Part of a small language model's weights: MLP 1280 SiLU, no biases in attention or MLP.
Each number is 128 + 24 x the weight over the matrix's rms, rounded and kept within 0 to 255. Layers, rows and columns count from 0. Numbers have three digits each.

# layer 5 MLP down (transposed), 1280x320, rms 0.0435, rows 270-287, columns 240-319
077106152133098155125192121115161097075051089163128156143113112123158094158123113104133166109209119089144076124128101127189125132128170146127153075070092097123152099115113202162125113110162127088117153105127154183124135117130167108136118130
096117117138127123140109130110094137126142120158119127125147100137124125098090093105166111162072156125104123124167145179079173148139127088118139153112106116123146116154134153150125136125120137100123094149157126151083126114107080129132193134
134166134091150129133126130122133145115083159098170096122135115117067126108114129135139147089134089090096103114134166115120121134104182194135142150112155162159127144115130120150149119136137134130167135126144170146113108139130164111105114124
160148171103125131117111134109107122081043150125156095132123120113133145156160155110128155113118145118119118154145123139110146097144148101126122128127134141103129111107148152123094126103190126102136155126121119089109127161126140118102087129
078104124106139155122134089139119113121134150164119128186130157160139139158134141126179132141154146145160081138110093161126137120095140069140112168128141153160117169095129099121139140089181141151094126154147127156127125148184132106141159142
086139156112100087119158145146117138087132113185116100099136155115128145097124117132107128149112115135153131100136146134093120148142181090141179122130100131123173097151160092132139154125133168118182164130139162093149117141181104170131151132
130127130140154115146156103145108069152114161140130151162105120167089129139132152121124168159169089095126138122111151143132124136134131119118132096123128131132146117158118138111093093111138148149113121124138075072117154173141109117103108168
135135106118127122153101162129150132124135122130117138132156107125148144104097115158111194100101167122132148130137131157115108147128120117095134124142140196133112116131109108144083107150160093108072145121117132123113113154139161126064107107
082090102126140130113144133092133130115143142138132131127132139121111131143129098137112135102100133101133119124119077150119127103145128134096120083113092123088116155178130131122131053095118171073091093129139105143108148121089138119115147114
142113158149138128126119086141130133090114101136133147081132103141121101116129141167186142138118131151142103139120098117169130151142133139126119148153124092122112102195146141130181086121123176127144129138113104150106140123129137168104124148
153092150149143120137159145108150129119104131100162076172163135141121123161133126089148120135113151143119126142128157129168159112118118104135144128114108086108119113143129120172102112121161120052147094129160110114133134096160167104130100104
125141156112145099131149104150132180114110131109132131139140148116140107147099156125134111114134103144121143173140137102092141101133143136142144135166140128145105158120177112120083070113121166148121135148142120134103145083097154152120134121
116131130149126090130095106122110160115098130128141143125105140145123157137124136130187121130138139129155118150112132095104130102135118155153110113137129107117151131166124128087122138103130146170141125155132154128098142155083097123110129124
157150134099155117144111138102161128114158097126118101123145117168123147136159137112144137178090143124109151126134141107144114110129144139129137133161122111120129110096121130147116137125128138134155108093151126162144123151188118135146163129
099110122149118096133143152146151128153108095113153090158111109098147079124120141116151117132119131137114138151124129089100133144141115111070144113091139087164105131133142138131102078151117150112118129145149111126121171165124115121049132110
125132139142162131102108129162141164109113137140157132180102087164109101088124110132171095139103107141145076128150083108151117149146163120119119161111122113129098090117157107069135164169131152139124108080061106159159106124132090102112127158
124095118078159122107120131130119107115112090113108180168156140142161149095174080135108125115139139131172147111147136130142109138152142119162101110118130093146152134197098148118164139097111091132124070132093088145103138132168126099110120158
109134115139125144128118090133131147166133139103152114106085154138108139098147095105110141142188161121098090140121129090128135121101131110113162131130126104148097125126152086122116146151184141098115089078132090149099093160096150137151155142
# layer 5 MLP up, 1280x320, rms 0.0885, rows 271-287, columns 240-319
100128134126134079122118106069077146111086175145144147183140129116133095149154176133144114134108152166156136118113131160117164151115145189127135127169123134120132107134140138135135071103117128161140155138126136129093102166105143144135151136
149086116108139127150122105155120092099124122101099164108138108117153135139189118143144134091183119135113156140136104090147133147119100139123123151138106172078149178147144112093126157158128145116124140118091123129150132127143126163126142146
154149129128135130126138135143096127148146103127152100107096117176132105101119118096132117151133144105139081106098115109090129162116107131122097163141145145168164106098109133133128101132117095159137119170141168124128142114138140150163130158
106151139170107139157109092098145143154121143110112116135141102121119122134141136114111110120120077114124153152096152108118142145140137140093135149075158121064108130119158147144096150128117117145129127132146114067136106130110103156100097160
185125149106125104128116116150089083098163121093151126163117098105072148107135109115117067158119201139099124098135105154108117147141096164117138173146133095095156111096130115109085112119147140126113120132129090112126119164130144116086139148
135092113082129147134175139116120106143091133113121155191159124147108132147164138133110212152131103119102169111095116172140191160127139126117138099150196138100140120133150141124078122127107135112135124152120118115121158160087137104130100108
163092104168127171121165083118083126150124116080139163150128125141175108134126128162091182102113187066115155096176155105111124147120152129139165145152124127091093135133158124151135134132141121151120141081147177148119134132149144130170143136
133173156156118191170116132117170112136115094110121098110134136120109147121126131108123118151115164157081148119117163134143146124135126107141144140150111113176171107109143147134103131137126111150137150155108164056153145095122120130141087085
144101149114094102123140112110149115133138100162164152125129143153131114115147097104110126141126094128100133151146119117136144099150089119116142153093154126134122133125105121146110204116085177175167115105149163122087120127106128122112112117
153171165083118116121103126114113135119120159133100128138123109123155127144173139133154109143112140128153127137167153100153181141091120134164150168129096138132082096141156150143164102121112139127138123093115131128121101116183158125121145134
128139163140116132138113133134130133080123115116158112103137147148138126106141145143140092141164106119159131121093145102115140119138096124110131121145127171151148102125140123163142168146106119105102163096074145123182131094109099101169112136
140121119125114136118110123127094100133181144129122125133162104125165102127154100113086106119129152115114124111155137143110137124121134106134164163125132166166119130112117151131119160147137133125111119095117125131159136121156151150127103126
113156144129121143117118119137122162131141178155139108121164131146125120146135108146106124107116149115130146120154149159139141083138123167083115116147179159116104134098121150115120171132130164079102141090122104164123135125152133164124106135
108122165120087085094103109130094146137129109144103118114151103157089126140121122131109129126098147107137114127126072114145111170126118176107117163098178145158101130191130112106151126136059140126113096164100131130113131091106160102117137109
109135148104204080100123138132110140131141147151166116127183117165116103163131136093109134073094111104165124105148099170133114097104122178127162117194148138140115154172121133130125169128175158067116087106139158124139133147088086146125160177
136133124108113102132188102127090112120117137109128097110110117126149120141122112139122112141128137137145119131142153160138138125125073139136098113135105134119156120100114065149129121129114099113095131126101119129148153103129084161126107142
106115085125121184157116172123133094161172137099094117101127130140152132172134105118124145102100141137141096134150129123125154164131132127114111140163122180137157083115145111121154096109158078097100077065126155095137141108149151117137149128